config = dict(
    vocab_size=6177,
    positions='rope',
    parallel_block=True,
    steps=13404,
)
Each number is 500 + 50 x the weight over the matrix's rms, rounded and kept within 0 to 999. Layers, rows and columns count from 0. Numbers have three digits each.

# layer 2 MLP up, 320x128, rms 0.134, rows 167-203, columns 0-127
429462500555533482604521512535443463417544436386519578481520514543541487415587488486406720549490569550525476503509593558483551515421498589486386392454490512505489447513407532419505418519581455559439601507398492364483569599488419462373512542415494457416487522459442427547475509630383589593521496596550514521457469438535581607482487408527496449590544547500452506527409578508482476484460
474388611508471551611466435585470461654450531385519520430439498429481487489487571539491577413440383571460503485414542470555627605512456531513397458433574550419544425461391608640577384325488505513573597446387584477575487560565488516578453523451487483423428513308451484574512559562478546440479549502477457458557470418430517584498549576579536522510326481477549478480506481546506409437701
489503515482501506513486506469493492504498515517505510511496502484521510513498490492494504494498489501509517501490513512477504497506484504496504486475478484508502483519492498506513523508491487491489504534510506507505503517515502508553501504488506495487498519491493523500493519519479505496487499521500505503515532483502494495509485492511494507488494518490502509505494509489490485492504
494513492514514492510493509491516527485496501500510494502495484483497487486505499471499502511493508516495511486503503525501489511510492493502511486493497509498497501505486512489506508502496498511494481491494485483512486508495509513487517507499490501519500498487490502515505488477513514482490491511483494490501496494490503497513506490492489501483504488506517503516520484495471485503500
514445537551400433499528511361457591508493593456541452622461382583445565506513560446531521512422454449392561578549467463600592471465567618558523595477443487454526563510565467467466505486510577410529555449366541539562524507453432472539514482514459446550436519512660443488450501527475477410443487411586483483445503481503513497449469471604450569452500529478559463516477494502453556487437
506483501494486500495489503500519526512474502493489499475498488506505503514506500487496502505496503510492503511500496493478495491500518490525493502493516506506503486507502496478505460525491482517487493509499527528498520508515505505523500498502503516510500513483508488500471502518475526489473499491472500499490494508483527488514490479501500501507518503504498503461523512505496503475490
546534455413501608555504477479488528457497473588563433476488470523528537495492652623471447562503509634435490526528519442516403528502500530508510512541543438562530580557485483541534602490555506535433462581545471506505521495453536436502545547601556603560468461494560512483517554538529474497580501511354514499483477510548451520506488531465512579545518418464490427487549515570507488488661
523515512481551480496499508541527535485499516504475488520509463511457494479500520492511501500487511469517507549492512509468517537506535481518486515518515499490510538533548497445485499504444599458494487526512482520495469509469470524477533527516548485510472502506532503466509472513459460496510457502520488487525506536518497526483481522532457499470472504505548539493472477551449509468478
490489483483493491522540531531541490512512448529487519501517517477503524553491531505493517459478517495501479492490475505467513466472533509545518492474494475486466538494448510481558412451558474503515465526453493526491512469496475467556536489533502543482509504492455507510507532489525507433504453465490498480432558473498508479519515507477513492529497463447506482520535530550543562529528
457602466491543423497590518482515570440447555576445522448385538500544434548509462481497533509507459532452478554486523459593612370465510389551426526538498512586479548533525538435552346529486442471557351566584546615494603531493427644490499381542454441575604555472555469540464438559488460568514488492520476452407423549366620562399535509406386510420550519549484486431518457554522566443471
488492499476487487502506492500482528490511502511506496499474489498501493487497481521498517499495527525491519504487466485516499493503510487492491506488512490510511504485510489485493492507501508500508507510497505477520497494509500509514513480498498480509512495494484516507518505516503479492517495496520514492511498504502499486498505504499525511519499481507490498503499513509498508517517
490466474480436635469483454411491388468486476537551481407487607528473400464395441595551428671526454434448583502495529530509463415485510549423472546475432461420538479441565459509474564455480488606510473476585560467439480519463490556452551533458550435438551474441481482569442475481531513595481529529497578481552468503480552470514540602475525320475605511504561476550568530440510382440515
472544553492501525557450532545425579434448555425489588501562489533431624656483580539461405483455589596504493635524435552559530565508534522553556577521545527506501542441424485340536458476543493437472482547423591316601590586539322488499504523569527502348489532441501472547551445550559490488475519550481474507361470474502485474400563447583432655508447522397551624388396486496445619482499
510521483502491516487516504512496483500483486491512529499508515505501503464495510497499496509486506499508491495506507496495504495517490521493501499504509500492489482502479490502510501514504514505495490489488509499522509486493504515489503523507494525503499499491507494488492496476493495500502501501498509482486499480506510485489501483487513493491499492523515487494529522496507482486499
474541551485526481504507419452494402457567491590438515446527565470541502474493512480532519540526510497521569455463542496530456487539410572504496442539458550493517518549587431591432581470547429471511612510544528492543451455565573498467490485435527491485463486493477564519497565304541522533478476562508508470516532535467591485533559672456512455593474484492552399650518538495479462500569
475612446384487508495532520613518478509538470549567431498478586417490476364538533615561584442546435472508468473531576415481446466522454474390595489525558471559510582411509525615410546476534491521479565477555363453483480435514601672501471504481490497556436472442508443562422501554443420574548534505605480517535494467463437572428460496442527328542496525566509547592484510512509430568535
463402519354455547529565492556575521572556565611445455554552471461516445520454520478562488518506497346532513464513486374479428510599464534431553472475544455338445505304468395503402522354471610595480516446530505608504432536515513501396489410647544507564544414649560559441580438533463546537480487600514460508461519409621268463571542555460498392486498405444489476339480553495412703450523
563565441549509473524505411422651437432429414469520345529538483459474446597496447405492481548622506460454586543425437507544458421400612432587486470541412503526625456431512401518550597572489526480444488463504508575419482516550483362531489564405524590538522534522432461519594460481467493434417533451482363453395362653601517550411524575483401581558429456409444490389369506571565453527476
496555530390529513495498484468525517567483489507547546512497578513525480442488573488536476461467485502510551514518482497485458453475488595506474497485521498496503469504515467487455592580443516414476490465499435560511450499448501584465483534579522501499447497537556511472504420579453458465582559454508500492484503463495595417496533502494457485463516462510448600494503548446507470487541
514499508485472503541483489494496513525499487522459505463501512529529538509463542522513507526477521482480499511524498489474512511510504471521533491499534469472514512495521517509492479465506526506516532448462489527448483469522519522528528482528499516523532480500498522479475533484495485485503480476493512504454470493521518542485501514499476481505501520490498469512520518499475513481482
475577372397624523466487424451495505560424524514478527602421497453417417478513397523495519544542466500555488480564558597459419431498527456439460503489575546558475503499424474427555580477448524477530440525512581514343453590525608521687561436435509571533603544450499490493527454554383512520553534414543511561480511598487548573527414531458520611454504490431429536521684420552498553496576
511505502503506493499508495512508500513497502497502500485482509493504490488495503507499489507507508505495512479506500510499509499509491503494503504504498487480502503491474499501526513502506502495491488508518511513501501487505501492507495503502488508489492496525492505494485534503501490522494503515502502494479499489510495509506503497502508502497494494500482496512505480478501499501499
505503499485492491511499523489497509502508493491482517474496529523484489502501504515500484490503508487486512529500497500490495503516505514480503503501494505514506491483475502514492486507512490500489488511490508509496496492510499510515485485486516508529512493490492504494491496505510526498502504508513500506479487522495500515507471498518502490502510504518502486522463488487498493496488
487494515496503502490508506507508510516514491508495495488510481492487508506493493487502493485514502493501506520499493499517491502534517519501503497498495509475502511492498497506485518481518519496486482482486488510502484489492487504489484485504512495487487499518504501483513457474521524501507545502500491507491519501508486497509489506507482497493498511490512489512499509472501504485518
425539502626591494455544592496599493437365555525397491471538411464405508542459514390465601523470508467457429522463557440463450478516476446497440483447659455392456548450575447438621462574452455556521557479501447498409542588454534544652524412610466611524641445465459570509492514553472463529434547492442479580545415474500520453575551377331458535504552461425470369302535487552578423450575
493510509514487496503499510503497510490505498514491495487512515490517505485505495496492483497499498504512494492497498501513500519506501507492510509493496517490504498491498507512504510490499503491495506486503494506519486498503518503491511492496501502504497496482493502499499485502489494514502499489504506493500521498486510513501508503496497497501487475511506496484490508506492497478502
441503536415495520526505473491422456575446512433482475436497625444430473537443388493541509405582620461451444487465661473510516595457591515299537524462477479571485499485573510592492480488479409548444602487417555381466599499520520537368442487495476618438489440450521531491383484528477469544551552560593464504411556524407527571528622543515507497508467546446448445607412462478504393523465
472441483589450510407483485536579536590455606590464523464545457458461488482490468479518469526546480455537467459562466493467491531620516527487499494513498520452508538461471487536557521529452453580513417476374578516484519456448533521409437442560459578483519490570488492460398468506484501494429515513608423483455529502552450489468516501429514436526485458503512528389561494554512447526492
490495511497495495533515509495491501506496503485494518513507487510501502480512496497481503506480483517502499515502498509517502489514480499512522505494494510499503493499515493498504497479504490500499500512500500499508493478497510501517511501491487491495481510503511492515488493487502488489501488510504487498503485494501491508501484505505508506510492491495508501496511517485488515502504
561546521568454478512465563524547507459524577451512653519465513515535635517525530540419464430486360454495404471581528490523477476518469548515582580493542491414517649456528473445436539553577468507419466557484554519585544446465498467451393482582538443320507576424488441519483541463503426483479501507463425540394536464508598381528459413496545531407539505557391394455554484464521539422545
519494488506507497480504503514492492475490521494496503496491499498501504494505503507508517511500510483506491511503493484489513496511496508490504501507508495502508504499511489512492509502499513495511502499491509506499503501475497496503506486506499504510500497502500498503512494505486489516515486485508499499493501501498499494497491503497500500511514486492510496512512502492490505500494
554638452495553559508510549489443521392445524577535487596441513572462532583493622465513554366480483512551506541471603515564501586452504507427472546571604482446529480575464496449492506692400473470613423576424494466474509473540384506545488486536372537571460482522552469538445439586526428513441440509456454472468495552482513503640529486541441480516546476486514570547489485472563462557507
471524535347400510487452550387588481543458541572557542468513562528502557500517664478570377345512475526510514434484503501393517655422555383372513566546527470467447614481514492482393637506478430522526534481533476442462426503424430392435566370543637666643506392587524606385521532563539494487459515601432442514442484529548556537580580473589508505439473399458467531426466482531480520427497
507432492450534473670568609497434556473472490484417459562549386591604608431506527428438648439447391468555503411448535579534586509545499439499494473392578458430423556534425588459604375432523525451522457620450424504498545531490543425579507544519516499412434516429582421530447458433572485457453501459687452427400412530477515561525513401539367506499431519502532521528486530518419511572429
564507497395554484609492501413579508640475562441587641567574484478509500524454381404437484491586458411474480488498522439586448567486476566579558498415487516544524526603422496400468515417570384550470449563428452576619530539554472400490469570495581486397569512428597472479427564585454543574440543493357492500481498485559476537457557502468466545483449511411486549444490450579545536533515
503520512479481509504494507506500507496492495516511505495496516496500492485504496526490491507500489508484512506501522504506493501503509499498512510506493502488504509506489498505512529501497491483489486502501497511523465503500517506481499508494484492481512503491504497505494505502488491510507519489515507501511547502499478493510488514499506508512495497497498471518525495501508476492484
497517499508530496502491506473492468484518482503502501505493505479519496490495485481483483491527509499491524533484495503516505487486520491497500502504515514483479488476505497485485523506501480506514501522499504514528501507473505513508506499505482506509530491497498484495492473531491500484484493500500494484501518538490487516494480489517500483507488516517498512510510498500528510474500
# layer 2 MLP down (transposed), 320x128, rms 0.114, rows 167-202, columns 0-127
485530438489360420527590405456519512615528455375503414519493425434554495525481523552534575499528519455462501374358468565488503560482458466531535466557587418550639524454521583482431507389521466517561452500518476549529536515538524392542510689504582513527495654508603517445466525426473495479544630553379405585427542449448501414462558462551434546554492473483420529561400518517459573556464
562483483478572520544550419478695664483461549479540428607589511535508596564649501552400628521360467402365478476498576494490528467553585652493580430532476536507496507509497422450549516607526327455583523415579491460558565472495517458404513463547470425494446513609495464414490431439569512479573549516585457641519486479591531546458492478563459563424475668462530358432446494591347510579566
507477492495478510501510483491491492498511505505486491498486493497486491509480512486498502478490484479503504503501505503515492490511520516508498514498506518480514487490494485510502532494493503501516488487511497504505492491513489497525488510503497499511495487504504504513491482510507497496493505508476483482492491506497496519505487495487490513501512483484509489499502495494508506505496
502509492516500480513499509508504499494506507498501511491505501500511510482500494511486499488498510511508497506496504502505507512493497506516507497503513516510506518483500516498483499483515497507466521524487494491501512506490510511492497504495499500491492494476515493503500504498502502493480506484493496507509506511492510515498509505511499515504495513497511506493506490501506501499478
486443531443515467506413399466528477551550493507620600395521506487496488504563508484472457437483514582512483475597398490502570513512434473466517534473480540539381390413471541515470435513468524555512415446459500449573459526538511505568526516595479448539471579465477520452517517468494348472555436588533553642639599445619541494453541497487508537473520582504458415418468566526435442533489
513485494486501472500506502488501485497524487501485495510497499516500510479494503523489472488483509516484514503498488501499493485514491471518514509495488480490498510494508497501495535513485500507498488482506515515484495508510519489505510496489486476495493507493487508486489490501473498487519497499497518521494476509480478508487491498512495495502513478487482487520523502498502488502510
478450531464502628411453521473477461466402549576453473402580474492523456415394489484613443480485466492521482465579485423474522489560539550537561444501509573460520399656478474441598387496531483556525470506512528543477473471520435490449444495481512452491506481507624520520496501456516596488495548592472577445521461524440494575573480485442544480461683521422556440490431473492566569574573
446472451509514473501489487446489492515545517477526500553495499509514507473515517484517488494515500557500537475503462512531449472484496504508537535491491511484473492488516526499536560467480497453489525515520501507509524524502491517498475503497479529495492499505460509552490483504493529509482485487520465541509509455533548495478507480510482419506501487500497452519476514515534514532492
520500524457532504514546499530493507465555434519478468480509541466550488490476537490496505467468475511541500511493510488460501467481544482539490507444475460494508505512460489508517558503493514522474502525490546511484531517505533487517499470497491501503519494515509531479499563463548483500531524480530494488472480526557503438513502482473504506484465510489485477477548509466455528532499
428513548432520653480533529583487597487452659559534527505595527439545572547566473504478581474550569498522539564513571509575500403491421496440514358584515433525505539478499500604497504430487412592561347508567540486537611514573436544400390490588465524548569537497537556432569447435551504565520617446523521446442384587556509465524468464484565489507524496403468467459456492363412468479417
514497518485499500503503499499501501498504532503516487521504490495513509501476514492500513491499498521501492517518497506507503494520501492516529496492498495495500512517495490487513508489487510490494481492498504497531493494504499516513510487502506496502505499504497497475496499494498502486518511483498497499497495495492507521494515505496491504476521494483519487496500497501523494506512
317452605406583609404496495491526466484610350470560433438548470467564497472244448501545480445496488531564557449513600567406527542531480416522542410559450475507536511548592541527470527445422417467560542505574530511515532428400468500457534452440451492403400486541417522643496526511414567491505502533491502454479510538535564429519475411580455469561552471586499574575391462484622447526420
522399410462566408575460531514555517502612467525551484497555346554286630533647522577484515518521466525530509500553404531388582445401544546455441475501427626506537491477484332421524506534495510452589422572545567518541552539599415492476484467521538497427499481483469484491558565512605539384452484514436509637468397470526550411457481457450408632561551501497471484436384549539446507471518
505494505497508481498517505518499505482490513489483499504505505506481508507520501481510483494507491511516513503484511493507486495487482521500489500504512504508512512493504496497495489494504484515500506496508502496511499500491500504487502499499480498485505505496491495494502500508500499498475499495523493502488493494521504495494531514522504484501502507514510503486466511505490485497505
479548416483444506491442481406588530507526509551507457465491525481480535491569568512556534523454475496543576472535423554417488435605457383461508454461454504542498365490501473584488536497450448479482494465525458600563570464432556431411496487585483513503436538558484550486512446481405490495438539548369509720460573474556489539440531468548562530558496470450453447508514527556535496523563
543474574547513469447526381395391476546500568482467565519516445630531529475409444480488439551507504562563544430400451473383562358464571529613464555477435448554535488427530537473510515446605447479390502587517545544546492486463505482386500486546523471524563568468480664435533539449490586594511455498440561559412510461519442459508490508489434520375531480413521479579491493455584493562432
380407519544636356588501522487435460561504408332363568394489588524403513415582547471376390384638552390450509610551510587408561496453498515597443512498363423687523466569535562473574503535676595436424464499542525474512515521520543513459569536548481528510578512570423499472379595513546603437476472417552580414461500530527521554453464441539513474565463438484552524491566446546532457532478
427482589469520458446542559630389501527564495581557462494468485562597654462507537506369547396402425509554429425585582507587605481516423522457451517532563528465363570446578621545490563524505473601503522535530463486528527489460527560550588508499454487436559358508473561430369502588455574576471533590491680563567499465428503546585467442446487448443524532502521445564576480440410515416480
545464498539519522493461525497490533447504559554437500485472521507475514549489464505522511536527525506470458531509499449495481526553485505504395494547451499533491522538478586447521510409484540518516496512478530526468541573527552455553479424510546528482472513451468521481468610451470530520520513530481547494473514471550539548461488543554536496478502529509539483550509522522535514531501
467501492488510508516479497513509516483482505521496500512526488472461527504514476489506511506506501516511494492508491512516458514461505534489473467513517525524470520481533492473488530519514463518503516496523485491538496499476471501481504496443498489491471511487496488488542500529484527508496489505500519527504510478490522518499516476505470484506488513492536481511466493508507555501486
430523462555514456415514510457448499526423508639452538584421603464364422447544573462515556537514465435457485547626504439472359440491482443451380375455526560552565586490426426455615537472511497450533480500467565541450466378450440430480566387506515569515532447542556481501453382452383529496567467518535571612537449567501577639485499462471517614516470503605468515447635450472564488498501
489486516510507502499522516498516517490508497507479496499526501497497503495492501504508501497514495522496506497507490492501483497500502509498502512504493519499511475500503496487509496492492504496511493493488488502495505500488505497496498511500501506498498489492501503501485498496486495482497498495495496485503501511502496501485509499512507510500502501483505499501489507514495496503511
500493492491496503487508500515493499491496492485466486504485501505513511517517511522494493498494503502495507485506493491497495488504525493498512504498507508497503511487502494527490490492491496502486501515494474515497491523502501514495504490505477500504480493494491474497508489492497517484486506482502510504513502490505529489481504511514495492504518483497523497488492490508496505502503
504505507509505492490487499509514503506506475501499487483490481523524502497481488496484497497509481518494509519490496481493499506481492510490520515498501516511490522516507512504500505501472504507497485495510498505504527498501506502493493517515520490485502496492485504471510516502506500496508494500477476517507493512495496493500493507499497489522514496492494483501508502477497519509506
572520550451499560544660582546573421461411529497562539555507527435570421530486492525427430594550422399571418540478549538504523507408538499500536624390384446525591490487417436501551632429402427532407577445575580536472520398436475456416570521488590576544532541559553487474508440542454459551536497358410505657521493520532453502592537461494583420516584455546469627545558397528481458519651
513492508503485503516501498507517495498494499499515498500499492493477489501501507508491504512515489489498492498503489515499504509488486501503508499487491490521515492509493500497493496502501499489513489512493505505508513488506487505509501490491500501508504501489512499505503511499502497504498501512498501506495497479477510502508498500511502486508513486499487498506496498507512516502499
545522572486598707472542507510519467402455531533501510481532596465522473489464483547483505444471511447487535477424625433449452394538398509471454434352622514543461414560475359478527462465507471457481561564410558465492489575506416557494544403461567523518525593571486548537451596511579441439513450363427472557464577475551524489480495505530488510534560396477575514403483444506669494485485
469426492567497548471519566471596472541428497595487487427503458488552481455519517489537522536498518496544513528580579559550494576528523468534500513573471520449475546437536468532529513510474450569588479501489537514470525532396554568454469462535513536541546504521472524468524563464399438474510419550483487463466482533486389509427551474480600487512501537441491446508479493554461482482460
508510489503494495497514509529498491518502496492496509499501504511516502505491509522500502497515509494509506501514510493501506497509507498491507516494509480485499473490497506511502501510492480497506492494503477495490518496497500485505496519487487511496501491496503486500518492490522491496507487511509510509501484481512496505493500485496507512492500514497485509506503502509505493480494
431404377476460477536448525504503452481509471514537381519575504538452462560563596470583548530418562461526569598459412516472482468492506434441445429441437627517605399506487515516545466411434535385552497414442587489450493552506509449590616593465548480507505461488447540583578499450488521575509488461494549521543505545483547516485550485502528477633394452507557514576388580533534418485489
496498512490512515514492491498496494486497487505486495519498516499517504512513500497505489512489502495506516492493508501514502512497494491495499486490487496498509494502497491507493509496493498517502505501490495487508496499510505488500519497509507500508501498521498493500506495488513510500496500498503519507492506493495510510501504517496496500491500493513500502494499501505505482512508
630553598549481744495507444404410381515496441566495457534550532480504558558202401548564508571512473436523488482476507599423400536480445486461466420421575495480503490439559631485478614560505375416438496571524447590460428391427453477497388451475495479582394534596583470501579487596599489562465506565558406381403475509498484428583511431389404459519514530450474598568482519480545451543506
620634461438475653508374548460578547581537489603490521425622455566406466453419600486389501544413473490625429389395525505484486564434459536448496547529558622399500441620448520540463537542501557443562537522495406529428458563460524513498448430504499444517448613526509570613625525560458613455477537481532545523527576573523470436547435532567535493562541549526455570617516491581486585519407
531458485514376371529448504487540486482493608452616512545440495519423515544563372406445510613461507583480406526515532520555516536547509570465485396421439566557563441601514516537494491531478631485495594479439507450451585505383498479456629554448370464587533625454414467535503532547476435433572522415469545566510554456554439525467488447526530666509519558469642585438494436540368564515599
529493507399549294569553433531536562500482439488488549556635493487442623515354520331337456583514596516494493497496594470481501537618404538479567489581522483555590571581543485487384487498514566477518587471480465504590433542389437446334565555515490548477622418507544598397429497579484614519446428518444633462508458396517476499478514436566450464428546417484554520454497470564564492460543
503497492509504492515498494489506515503506492482505509509485494502488470493521516502517492499494495504478492489483513503511494510482493497488517493509500491515512497501490507479504490512500507478502489509500505486502505495473498501484500495478486497496497481509520509490515478502503503489503502491480502490519499488485517504493513505512511485500495496510497500506499492519489498509462
# layer 2 MLP gate, 320x128, rms 0.15, rows 168-203, columns 0-127
428436462462461662418504580588387512556495546493508470473455557570496481450522380575537593470405360560323432486412573583384632515560446471493419466528538603538575605601466599531500484457583454451470523615464630421448559464472548463540575493424369603424522452423459399574568528485473371471530501426477464514577441407527591529470343533491576479422522584508553501484444517631577333444654
522516493512516503492500490502502495506498519498506518499506515505497510510502493476518510491499517482493503506499507493489505490505502522482493496479492494505517485476521491496504524515484501508502499488498501520489496496493490518518495491505497482503501509500515508483506502495507496495503488501487498491486500514501489493514487509466522505498498492518502501511496497503499491487509
484507488503493489501497497477517504492499489499506517493496505506497493477511516502503491507491508520518492492505509518504506488501497497487510503497491504497494499497524502509507518497504509508494494497498499492498496529519499511488483496503477494527518491503482502509502485496496497499509505491503508507493506493490494506520506501493514489490504489511487509494485511483508493516517
451359478577464458535458532389396567480477528563461345543512430552487616508501563425496553526482492464497473526550471404502539500465474512555508501493461461374614629430527435382509512498434472399511555570376497540575464481470432377448604484494488480523498454562654417577472496506405471486447534475576502463439521378523541425508529511519340558432478536498646496645479437517498599484411
504506475488506500520500488531495515481510514486522489503492492500520491488497505471506516497500478501498494518494497506499505515500500501510494485500521518488498509484529531494517490499503532524499516512506494501508503507486505474497514503493504500485515501493530488503500516519499517490497499495503515508505494492504482508494488506488515502495508495510513506476481505494511513500505
492510495479416455479445534534508502374470468479507566493492551511496382506471402468494523471510377437483492666455475488439537490345496480467448472398535579528651465490546465464485331499468399524409521499538443453416448546491611563543450405570463488363497497515490499565488460456458553577491553472587477386373495403435523428547451496555456540557548436589532614461466571411529501497595
467498498487505515514484528509488493466550480473489503493484508511496483469491450482468507461508480514492501498516502453531508509465521520478442476465519525527500491503467493484508508513524490565498483537511492490522517491478541525520494518512489496497515499490523456491496524514479512494516522482473498489498448545493463513513496482476580542495480497520544510454497482502534465493552
515549477536484493533485530503463492427489495511499501524486534513499528477517502509491512568490519528526496504478487555528485498522470472471505481513449522490507525512475472513492484493504461486510492491517502508519453509489505454456527521420468480517446487470498486512530449499492516481529457490532515503586502484479506578500452528497452510471506477491529487530465522490512487493478
505543457598514446510424498551486393555543336448460472503436542537486418426462571452498556566512583504565425368418503510522515547551496473471509463462435508430525477530461401504552459488532490508487598554602508564533561458499563400471593499381477399467391542523454407562522632467566547440600345576528467515637598417472495596435426577501413451471504546612512633546470397511490547518560
506509505480500497516507485511488494524488485497511516494525479516494505521501475501491476506508513512491495509504499503495505487493506489489494505494501482494492510498514492501512496512492497489483486490501516478523506508506503506511482490477496508510495489496492506501483496501491511510460505484513512504503513504496501491503501492499496494492501495490504510498511496510483489493510
400573539611581432443532535538524441495532399503514462539556471462611578568484511423595488440544506505537507509472521584400511521504392399541450355576550515583570432492550440525466413513526511446407443565508558457437593403484478475451461491396395494514424426557384444581551501515431443401545461546465458481455580579473491413530520366525477594549503480487481618580335487578662545548480
467492555508313529509510469511443551503426614464493543440409545478573530640406577410570623524436542469399446497544588546622474482501418637463529520484618508581435439515527479582460545453533530526374530422430517393476577454392425547577665475455446462468486546498531467469508408510497381527551521522442406426435476476522534467473567550510568529507487368467388554610456528535531490581447
495506495496496499493494497519498484492513510517486491490494484504495494508500493498490514505518500501493502512483485484487494512505487500506500501499512508504510499489520496502484485499496499504516474475511495509498479494493497507488503483502487487518496485495493507493508488504504502496518531491496506510527511489494517490482490502499498483485511498514517483496503502497509516487509
389492527554549510541481585493480494462445491619502322477495461415404508546527490467615484571447592531572533337534477588516541376542457485414404437508513523523516459455503507518489618498504453482501467482543506621548528461516491445475490385539521459483463511558507522473525463447442548584417521559429512548391559504518550520437558508570501452551526561491502436570485498532450449527568
528441557488420520571576502473408467475488522461556572500513364503477606544520554514439419439501470581525508545366559572441542411524467517524515563445463485567590464533536489373584545458498450515440434644505583487525521466524466554576502490558384511478479547456540499576518451444460522485471532440469604458518507422547456480493378485454384612533507446476486525638506526369560525478529
517602428481501488526546568458541486362519447486524365385492462551518502588501549498430466476444419590280460533443565515485582636467566498545510439459490585376590621489462515481623405591430347451361475484574593624550478502436525499622456379308454538466482467461639400662507473482531491417502478503608515502638456578466511561534402399562546477509633438340578501499715593464462507406593
502620433479520531448502534510440524456547448535491524379454493489452415451522520468532426601420533552511423570492388576510476494522487520561627486567492475548473497440430481520520528499512567428502520528702494545504405496497555485402646407450462452551486487558525498606568512454490482550534476466433558481500446547504482560342383572515509415442605418372483569566551505460487435453508
493484472506438491435527511457455580505499544516438475444456504450519504522522509500573520470513404490465526606480503474528468505516500532509494490504494503479512511469513499481508477515469482471525463555465610506530531514502505535545509461563494595486520485509562488483490494465488520539461495423408542518402447542524504515486497498540484504527563489529491539459564498441549593478541
521484496531473491484489506476471516516483495489494504503519465509490531512519491472512503485516516495503474532524489521497522506528513543514487499517510519501494509514502512459508481507500500497508475447478514498493522511454485499464513468516504503505496485507485465513487455503471499503503507498499487520460525496498498503503475498521494491490512483454482498447503512521525524495524
548549501510505533537465524531452528357503462516536436475483475465592555465491464542557414535462647524532508540453511519569583665566592514516587563439432384437451448538507472435444501483478553483419536564524427617497409509546487373439471541509554434564439479506566497517557582476654520521415634517532517405440574453496487488504447529524461478441568525509526460596398508546437555548464
502497515501501505517487502482511500503499512489499493488497507497498517509507510492502496500493490496500493508523502504505498511490497502515498501485500486501503516501502500495500516508506515499496484507509493493505495503512493503488503500493500503483490505491510524487509504492492511506499512506497503500481508490498506509511493495502507504501507500506496499473509502507485509487505
506488502515479496505507521496477497493486506476502486497500479508515494518510512512502481517509515491486504503489491485504518526508510494515506512528516499489494517492527505499501487489495497498490488498505489491482501507506503492503492494485498503517514506488501494502486507500507497510466491515495520502493474512492521494504489504515495491502511510515495489510515502499510496499485
503510494535519488470497510510503519507489503506502483485472487471523492529494516532510502481522501493493497482495502485490508518501502482505497504516520500503512510503487506492507500496497506489485509489493498497499515501500498502490494510494500495479507486495496504499509500517483481519502514493494501510487506504482500485504507483497501488513504501498471493497480498496511505519490
479484467482447503553414386503389538496570450550461378470610458594457455329478471467553532504486508510511502523373543533490577420521531503556634471464407489586572592531489503486449411477514602448481494604517523522555446462559452503474489460433456428487540508498581464604502570483589476481426470615657475397482527492569409599426453564523406600460449512495529496689528469472572509563367
506517509502490503508506506501508497490510491498503501496500497494501503500500505501487501502489505500498511506498491489496489495510500508502513499486503500505508500519502501499504499482501501494493496511508508507502492505503499534531490501494487483498500504497497483504500502496494508483514492491497502498510510495493497501491486499497498500486503501504510503510508503510498496488512
628497475439421590569475487466475530373484480469548400507410488481425445418473551452444522529420367489527487546383492534525450400508492461589462518469580587457553552510465417426398514487555477450501424611477457583522519523524325359587570487525527472510471589484592439506510492508494453408521523476441537431462432568593598471445311475536475589560532446597573525493561589450544629434580
510477478454497543468446485454469435510544462507573546519453579492470567437492540576491464499452544532507502489500481462518460454481429465569555468523525446536508387517543502628446535453451580443436600567546521492509519437503492583563464504411513438551501476524523515528514483443471530508546530584504550505448466493436508451489454498450547506498467558474394544544561478417541423506501
512505511516500504496495503498505498509494482492482483499501481505492498500499496512497482513504522473509503519480505500487505491479492507509498507501509498496501505510522500494497499490485504501522500487516516513485512491495506514510500497520485484490495506498506498485508498493509499493491491505505505499510498494505485497508493513495478507505503513495491508498507528510493506499493
489492559452396527491475484498586556594465535516441509457481393515500539569538487468507503438526576389375454571592526497406516522495545594478592550521484550473502607520375454331535447563528544438384509429494456407545555512528431466480487459645504582540478487445581587571529541567448497530467533496461486515278455529529378461524532490515556595554554539465426463493502445423502554510443
489498496487479496500499501486500503509489513505497505498489506510509508490500493511496495492483503496502499494509507494513494502508496500504501497485493512499513518503488497485505502500493506485511495499488498499512494491505503509487506504490488496511492494479485492499490493495497482493503498479513490495504513483498505511507502497495502504501493483496499483502519506492498494499494
456399515401471508482493528576536526566519460577508441423438492422561430452519469576547408610485482495419391431623450542438582436544486563542536406474400584532557494535526432459512490364549587514380625508481649492564513470478544469446671455485610431416502447462435475507452583340413614536581621469583500503537459500449455431440499562518550477480511535552593490588495596536535501506481
496521490477660517555459558625457408513517530468580415677480539506579580525522511540533469479472577438517488442494461482570621428491524452634476469514499499504596607459596418438468445408581461461518568546629562548459626456435420561442540498439552368558455536482488465554568499436600589646489390568492462414567374573424560653508514419517369485534483506426505580569399504519424457576462
501512547413508529525569524422373572397428536644539543549475435545541428463507463435482443441453375477450535502458538537517547602519523507419431418376448473406472494661532499405511479521507591519409533615416478392470449441477491496555590612440544588401453435648456525513430562430476489521428579390673487426402473490393412544614461394513466533406497566431506540492372454503468421602423
564484566402495533560468453530541507511441419497412514405482515490544496544414390577551585552468487461463441420512822529534497666544412502475559479435445491452466577555396504521525493437505393414436527561377510430496449501466467383311464531526473554453572365435605518490374474567362445483517423560503552484523489427460462385508421534583421522502514442530468414449568517447585345596500
493500496527494486526492487490493502511505503521502495496490489486492504489510502476498491527507497518487510483516510506499491510507503501480492512500510496499484499496496497500492508514506502502490482497507490498507493509501510520514485507479496479498505488495495506503496474503497479509510527514508518498510510514502489519503496502516491499494497501497486500504489494481485461498493
490509496489495496501512501502498506498498499488485481527489530490475502515494511524495487519503524473468500481500507500499504506510494479479495499520517500499502505515498493514498479490494517488509492494512517485461511491510513470494507492492511494478468489510504502507512472504505503498493490495487481500501512487530524478482494509517476515509510493496506499515495497511502522520480